Weights of a small GPT-style language model, trained from scratch on English Wikipedia.
Size: 14 layers, width 96, 3 heads of 32 (1 for keys and values), MLP 384 tanh GELU, vocabulary 8192, 2.28M parameters.
Architecture: LayerNorm before each block, learned and rotary positions, biases, tied embeddings.
Each number is 128 + 24 x the weight over its row's rms, rounded and kept within 0 to 255. Layers, rows and columns count from 0. Numbers have three digits each. The size before them is the row's rms in percent of the matrix's.

# layer 7 MLP up, 384x96, rms 0.228, rows 72-139, columns 0-95
097:158154117108098135115164172128083115122117109122165132148137175131107145162124144113110116162155086131088111108113124097170142157095140171135152138130103149067111157109137127123119163150137077147136106138112137074129119110116122128129143138185150100120131129147100128076140127118142142147
088:115142151122147112133103114096149141105176123162157096117150113121152136166100140116105132122125143098123175130130131131136154132124096077137127156159145165167179106148117107125128096147126148151122145090125106149111152152135096101131178099173120129155101101082108092147158135101168146133
100:157101120145079147156147100108145119122113135138124127160138126112110145098165174119142128131120107131155092059169115110126113086116132167121124105110160120093112127153139166128128137135126109116157149127182162120145105130121088178136156153090111133150116135107105177122164132108118145093
097:168128139074121115101148127133111088104158140121138137102152127117112153112126127168136128144143091139112155072124117115107152131112152143097121086130137127179111115165085094099114091132119131133087111108123133151122107150139166124166101136120092150171119153170122152162159146132100088156
110:155151142116141127133119107125117082121101139108127103155131159120182104141112099106111136137155130113103147112145149169129114131145152155124101136130147161120097144163063099087159085148115137130097159124163104142125152091131132102131120098117169090168121157105127134185110082118143122127
095:124113121140130126153123121102145126104143134141120159113177127141098133117121100114118152139157096106113112105092178112113118121123131177125099138130157066088103130157127133137182087168139088122155144105109106114150132138061162101115126141156137142116137148137160176122144120158118139174
104:141135129155154137151179144117190119166105116134170131148104121116174105166126101129096144119150149122132110127084120130135105122086151101156152141088111152135150113115077164128152101143100149108110090122084101101144103094126150128131112138139152105146067114148132099143151144121135134122
101:146133139184124127094149115134143179108138128128079124138117096142147130154118047146121145139138140114068111130147152154161090157105128125104137126144092156118106122112108144159101147131132155112135128117091167155143127165140085146146128159138132139146125095155151143155123102134150162168
107:144153122126104161083169120118171109153145091117160101113139116159106115135126131061125117121130126089121175121124128138157159204136136162093166120127109150143119154130152081098118091089155145137124141098122129117122153156121142122142116132140166144124138082106145168121114107131122135133
108:122125139096106100147119112099097097097142148147110158122114113128162130122137110141109151156104142104165117128134111161129112097123138184133167148114138116164108125154121138105171137193128115125117153131098121085090128117109116153090185126121091078131177116109085113104145132150109114120
099:124130084197164153134148112164112133122152129174131088097123110122124101122145095122162104097076138152106126120106136167145144094150150141154097143109112093157124162144104111136121093167162119116130113118130106071112138098131103142111106098118126105098104137150141091170128133120137127127
097:132121162139133099137134115118142141145154116183094141127117099114111125116094102149148137189143084119130134150128165186137132155101153134117095130086164104143126139103126109096168120161107114168148145171138154136153123138087079152157118140141123157103136150128078151145125150130139093126
101:123174141100139116148107122152096116183120156095098116142139097115158134134136126096123155095133122122144132119144149120142114151146158157110123151118133123115119133112147132109120149137135116100155122132168125116150124153128107098196118135145114108151074135086120228103088091145131131131
093:097126115105126146107115172101092135111111146134142126089139120143145154174129136121162121143191117108104106102117139108153169102142109127149142126148132102123117113098109124153137121108141177124119103095113110086063123150091151124128111150117110111116137151182138177149133135125077170140
102:138122121128120181138151108127141121127145075111131102175175154118110129145164140122116140124123124102079125083170124113161139178161105123091127131104141112116153155179079123127160088145092110126117126136101095116153168096157106161109115140112153131146131123135123107124115088127124121092
098:141152076152118097142121125120098128120148108151120119141137129177126157158162163121136142117133102134110137093102113137097118116117161161111158155113100146115097119156105109101085106127148140149137125163136156161131106180121122101127141075125081137113089139112196084118130169115122125123
076:142100173114119151113143114127137108099107155112127123092117187101121157111093124117122136147099154130114101101101104130128124091097103127096105120121085106141120169083100134152087107153143115155124098129122124138118096133113104148059112114162123164131118130137130143137113121147168095068
101:119138092163114133086143112114135100155122140175126092095110158086148104156135109103149110148114104085119148150126102125116125170100163096135142150125140140050105117160116137155138112145122135153127153130157183161154154159134118082140154137135133114114104121120122129124076104132129103141
101:094150118137123161114137132106132090155147112121179140158140116118098102184170151096136140149161168126111129120130149166138114092170165144081093166177135094139105115114119152153154120136106136080103141120138135120168119107126125128143127156159109134152086123116157115161130123135114103107
106:110117120165105158117141112136169143155109127121156093144142108146163150114197160109138147131103111133116116114128148105159141111130118081145154121074106124129145112120100125124078099118123129092119111091114130117114065126144108123090142116131141115149129130178114154145176102138161177136
092:115153114123088160133156177142125118068101132179107161118134158091125123136113098112151149135125135188142145193148162154125117113131160133104123127118108110153140134163100125111139101115075116127126110164182146112142143137098099143129107082123144148124152138131102136122109114118133162111
097:133142138154165176126146132105150141129129161128160126124145138069159110113144133130129120132114124170118148151133106103096119138164121110165091151101172122107147075138102138113118125113114160117154080120120114085121149147132132173186139115138139180095119178114113142145125140107101162128
098:102127090146142095114126113100106136119129132118106122147141173154132156110154110134150133151120089172092120143138116106152079112163070112124170162149136121161131110145146132136147180113144157162107124127115100092131154130109090144076137094135118116124138178115076143106118146139144118096
102:130168139131151123131168088074123124137097116131110128111116113145074133129149135080133099137139169097110111121110127128107081138138117138197096149142181120144115125089109153133115139141113126079106128134104127144118065127150121161137097145135124108131094151137121162150135168108102133153
097:126152168106114118129163137155154118178141138146136147118170069119145128126105136125123138148147079083135129137106141148112135148151179172141119134137148163131170089123110109102102127125123101097101109105155109129099118139151097170118128101178125132134083150130103156109153103118111094159
096:151170113098121129146137101128137141131161110135145076111129121129125121108100146108075115127096126125127134139129143157115136069142154108120173128110093151169185145134162101103141102098176117112159100157138133181130151111098116129104082143111130119103137086146110147149108119089146150123
110:147115145160121129098135115131140176147117142132150124128100087169095127103083122115146144090122116168082136133150151146116115136161110103122113091160123148159126117162103102111150132117117118116140141093112164147135129123185090168150107114104094156115114086139071156138147114141135109173
084:153106117138110133101110125102127143110147127162131099145148136109171177132176131103126108125141128119159172088154112101197099119080092148113156113132124128124161127149152137146128102096102153088111097116122144132135158156127146138095147110117089179149149130122092132160129139145151091141
102:135145108157150099104149078135094117090159091150130166130143145126144119145108109115115125096134136182155126123104172129120094151145136112148144140126171121085121142155136134089116124138118146152147117168119125159101118141141068116123124068125139127122103150120063122136107086097107142113
116:101147097129068130118111086089112108102125140174130130130124148161074150133124143128125092102162104139111160143119106122159124164132067156124142135112133140142162089167110132132142102146128134111098121117087117124125120175160127120135153144180104128101154136080115125131149138167140103136
092:122111115121190140089126102109134144157158124073133117131118083147123132115111122117108152114141093115093134087177107123130125104162146111101123163105143131156127125162156139122080168130126065151112153140148139152100114112122106158148174145115105101077143133134130151116122081124112131135
089:111160107133089115154114156118088121046148130133144145140149138121145104177120089103142145122157145158130100176153150120137091110130166137094117105103117140144151134153127139144153114148154109139100104129121099126148085128086131069148110122161129098173113142131110163122108118130111117137
106:164098117082154165149138132120128101150135144076160150135132074135118112126111111191126162153146138106121102094133146116126106135096142119147140099115102112144142104142145135133102154143129138134074144152095142114128110118122142112171176110166124090155151148074092138115113130158099148129
094:161106144158084117124148155126122110141125139141115072117168112129124128149115123098122107138110130143165141150113138102096104096132132127152081140122158075122077170160124124085069150165127123169115166120146090130141160151158098135112138115143116143104118127140113175143155119134157105117
099:150148095162168149098175146107170098155118115115096126142145080134122106129173096125099122129109107165095126121119093117134095136115110135089101122119120136134167117133166130147107159152114082134164102123123140134171139141183140155156146151123102121138144134178134147142128147100132097097
096:113163069100143128118136084144086100165146117106111153132149135092113144162121134126154150179127141146138133089089160120137089130131133091132146108121155140100167142091127128136121092131123078201093128154139181140115144151102116119113133124116122139115140136101126115129132113121097132165
092:187148123128152164105145134112118124114105142134149146149110120112134162090135119126116110166120158178071121138142130107148145143088106150102159152130135116103132117165120127133104085133073142093124146119104085142153115141151107136099161161101101112166136123145139119137177166171139104139
087:166140183154144118173121130098115168160133081121124147120109150129062111164145126143095156167118112148137089132157129133154166140108119143120137123134122132132120136154137124147078119167115134141091126105106120114077116129164088094119112117114130108144118126155116159135162071131149153132
091:103110138123103135119160158139129125134151154141159103079128090111104155131083121125134138115098123158111128118162156108132120093164141171136111104131166121137140178115096086150164123109125115147103154091148100113123135118186094120147113170106082115131171072132142123138139109134128149145
087:137189146133113135110159146127148124109092110120154148134132084078071149144065120126131140142141128134114115117156111137140111185120155108116129164159121120089111096171132132091098140139131067101148114121145099093123148146124119119148133117128131099133106136123145136119180085141133155142
101:118135100136117110105086132099113096125105112135124136124137141103105107149129067135099152147161142084158089123114209160107074086090142162115120128164136127124134149125140149106108115131125116101149130126135106153135139127119168100147115160157130162151187137132120152150139124167122122120
105:173135120131137128125128135110114141142106161145096155141135095131140144153161126156145148110131133101103156112124132121113091093122135129111187135146153164153114129139154158138156134171087123116138043135075095140090187157125158121141140124106126105112113120088142143105118102118146129157
107:162130125139144113104140060119102135123135097132097163129160113152088114173155168126111158131158139112109156124109163136111118117135147138104171147158103135139119158138123090121122103092118138122131133129144120169133165122118121153089145130119119128108140151041173152134140146155141124171
105:106104148142129137132105107155098116176181146120138139158130103133096101136146107137201181125148112084109177106153139115119123105123111097114115142135132113146130151139129125170086147137149131124103155105150105134107139113081165165141145114105127105154082138129083132127119119092130109106
089:144139083134096092082087133086139147104147162147167116136127186105057147149130074130139131129159132125129120106155093151135142112138078133142110122106092129147121143150125099144125110140112110137104117114120103165117074133109118144143131117124120093128130113096156146126151160113111089114
099:184121172117122145098150128152139116135113111156160153151126135150127094119151120143083138142113142154143114155140114155114108120164092114174105148122146149142122152151160047104124136138142131162109139106135137093121109120144145109151146113097088090134122135148069140103072131116129107115
091:146097093123118124146140145156113096118098108124144157153154121129146136072153125102142134148149139164163125136145137114107112079116152147156127129054178125112124075160131061138137084129136130159152126106136115143159110120128130142123119114172138134105177128135135158147124111100114150105
085:132162152105115111109122142109106146144145088169110169134125144134141109101165116131055154173128157129141114133161129162082110136119084149125138139155112115113125111088169105128115142121107115121117089136126142151154117138128170091108166158125143129096150167162088142115097126100161146124
107:085153133187112148141135125119122120126149126116162119153091183159110126171144151100151132104107098134136124153125099110141095180117129151095163164110111166117166087119113153169108185142124141142098113112104136122150138158131111149109092145108129105134097107132145120130159109130097155120
101:123162153154120126131161119110131115154132135151105130159117153124170165160135134138122130116102107155124105128122078145072102140107093112113169141145160145162127168214127105154118134110127149126133125120107102091119127097159125164175127069136121145125105138102097117122107121149116126151
103:122148109119146084101178122117142102074128119117133113105148088132104138123113097116106145120137142125160098101159163124098119125100071141117114193155137187116132096108135138077135109132141093113161135126168119131130093163142114114106136107131094139167113128128098132139149098131159117141
105:110143160142124151104109108117161114179093107147169103158160128140101118120125117124166128146127132106068129161163155178109119154139115116124120177151110118132145167120126102154128113182125115100138126121118124118142121147151112145110081178112100166094131125099160124106115137105172118111
087:088139069055116111114153092087124134122140115135105108118156112114101122110099094130146128142143083167127149142140182135131144136110099119117139113112125112109147159103098116147137092104148166114118113124090107146121110137125088139127166126117127086146137146129127171085163096110164115123
106:152142155136123115160160110155114112175150100163106108112142135076125148115161107101146151109146123136152136164140107108150125110130103159158157104120076096140105143133108140089118147117154130136133071173141173152129134078113148126115107133172110149084133119178118130147143152121117144114
100:132152135118141167117127130120123133127124102129117098125098120134142125076138141139155136199141106145152112094130152137181115136164119116113133130114086119155116107100098136108141129110107124185133113037099101122083109154105108143112117110131086126140115114131116153153140092142122160164
103:138126150131165126113141117114131139135127151075124115092091169155052171099093111146148146153154148099141122144146137149122116132104090114131144173066153128108126120178107152131135152150140121111124126121117117095100120124145111119116119087081159151147157165149122137164154135123141147128
107:104120154144124103143089104114086132162109145149136105130155126153128139167109123082138139147078147133135153120148150151090147156115121157179129142109120134153127078123100106101133182148113120135145100151099106089168137148130127117084164110133132128072126157124143135187154122138134135124
085:142098127112129148151135135125121152082126108116144105140149137121138083135140129130152167127148090063128136129138170120128137133134131136083118129110158114130099154160169124138114094155077181142108118105142129111164145147111122124136191141154145113146160110105088098124133131188106168143
109:123135128148149179135149094087175131133135151115134113100136102086107089133156152109119132137107195122089105124140163104103133103115081139136135173100111154090099121111106142185163095138109132104163099093127091109106127126150126167139145122108108135118124134100143129134127151137113149115
090:136112143149102151115107113146098124169110124081148147133150107117169174154125079102091106082143084144125094118101174113106147123136141183133147147078129140121141119100106132182111167127116098140118110142149131152138111146149123120111147109134114117146157104124157127138178166136136127102
091:178131103143123160128185165134129138081125121116119195113096090122116159123141144141139147109133098130147094176129138133142134132142137142120083181119114128127095121082067165127120099145103128107133099110158103118144148122127108123163111112127120160142137174123124113168118145155132110140
092:141149165156107159117138093124160130114116151075144131130063119143155059152168112153124116123125142126075140138147170131148127140144143150169133149124132145091157177102127145147121116138103187128099147111138128114089141141133137107101116148089100161107147103115139118120111140136142123112
107:160136114179120141126139119111100102110126128115106095147119127134138139148133101145082139098158138115119139144082108178134102122072092135122166138110129153123122139143144160107095141152108110128144148097115099137114112116104050155140130143134106133191081101136136158114130096148150156133
099:120155144142137084131121089118114091160149153145158148086111151146103121137121109141180173139138119107100124122126200131140129129130162132136139125111138106198086123127108113138150160182119137097104141144147087134149138133143132124140091164134152119156150128105113113122172142102161121107
097:130115107141102146116125064100144151134137113124129136133128175174129152162155104135100108191148115152110155115161125113108089120183122169130125141113169127140146162115130165176115123111139159134118117149152149130128126156092119146086133111138164120126128136118171134090106119075111123143
108:131111144090136183073155142134150106129116142064125113109125097173148135125110132099137146103127097158114127113153120149132108162151165152110120152135138137116090135119120150141126168163102168133120135134123132130114108124143121124135173143125094115117074079128078185106103130103134140108
093:126132126092092141136117127107132144149154199167111106129144122118096138143094173138135141160177095095098159136098111151133136158175135168126122114150097134145170158114137106151103105168110168132169143105139126145132165100126143128106143157128117086127158108093117134140147116109127156122
088:109113106104120096144136177156145122143133098160153141147136127116174147137150101132134119086156146140137086130163089132121131105113113124137121159094117116111089118118154104119120143071157130114090075113161111130144148147161139158131085072147188126122160143146097145161127140117120131129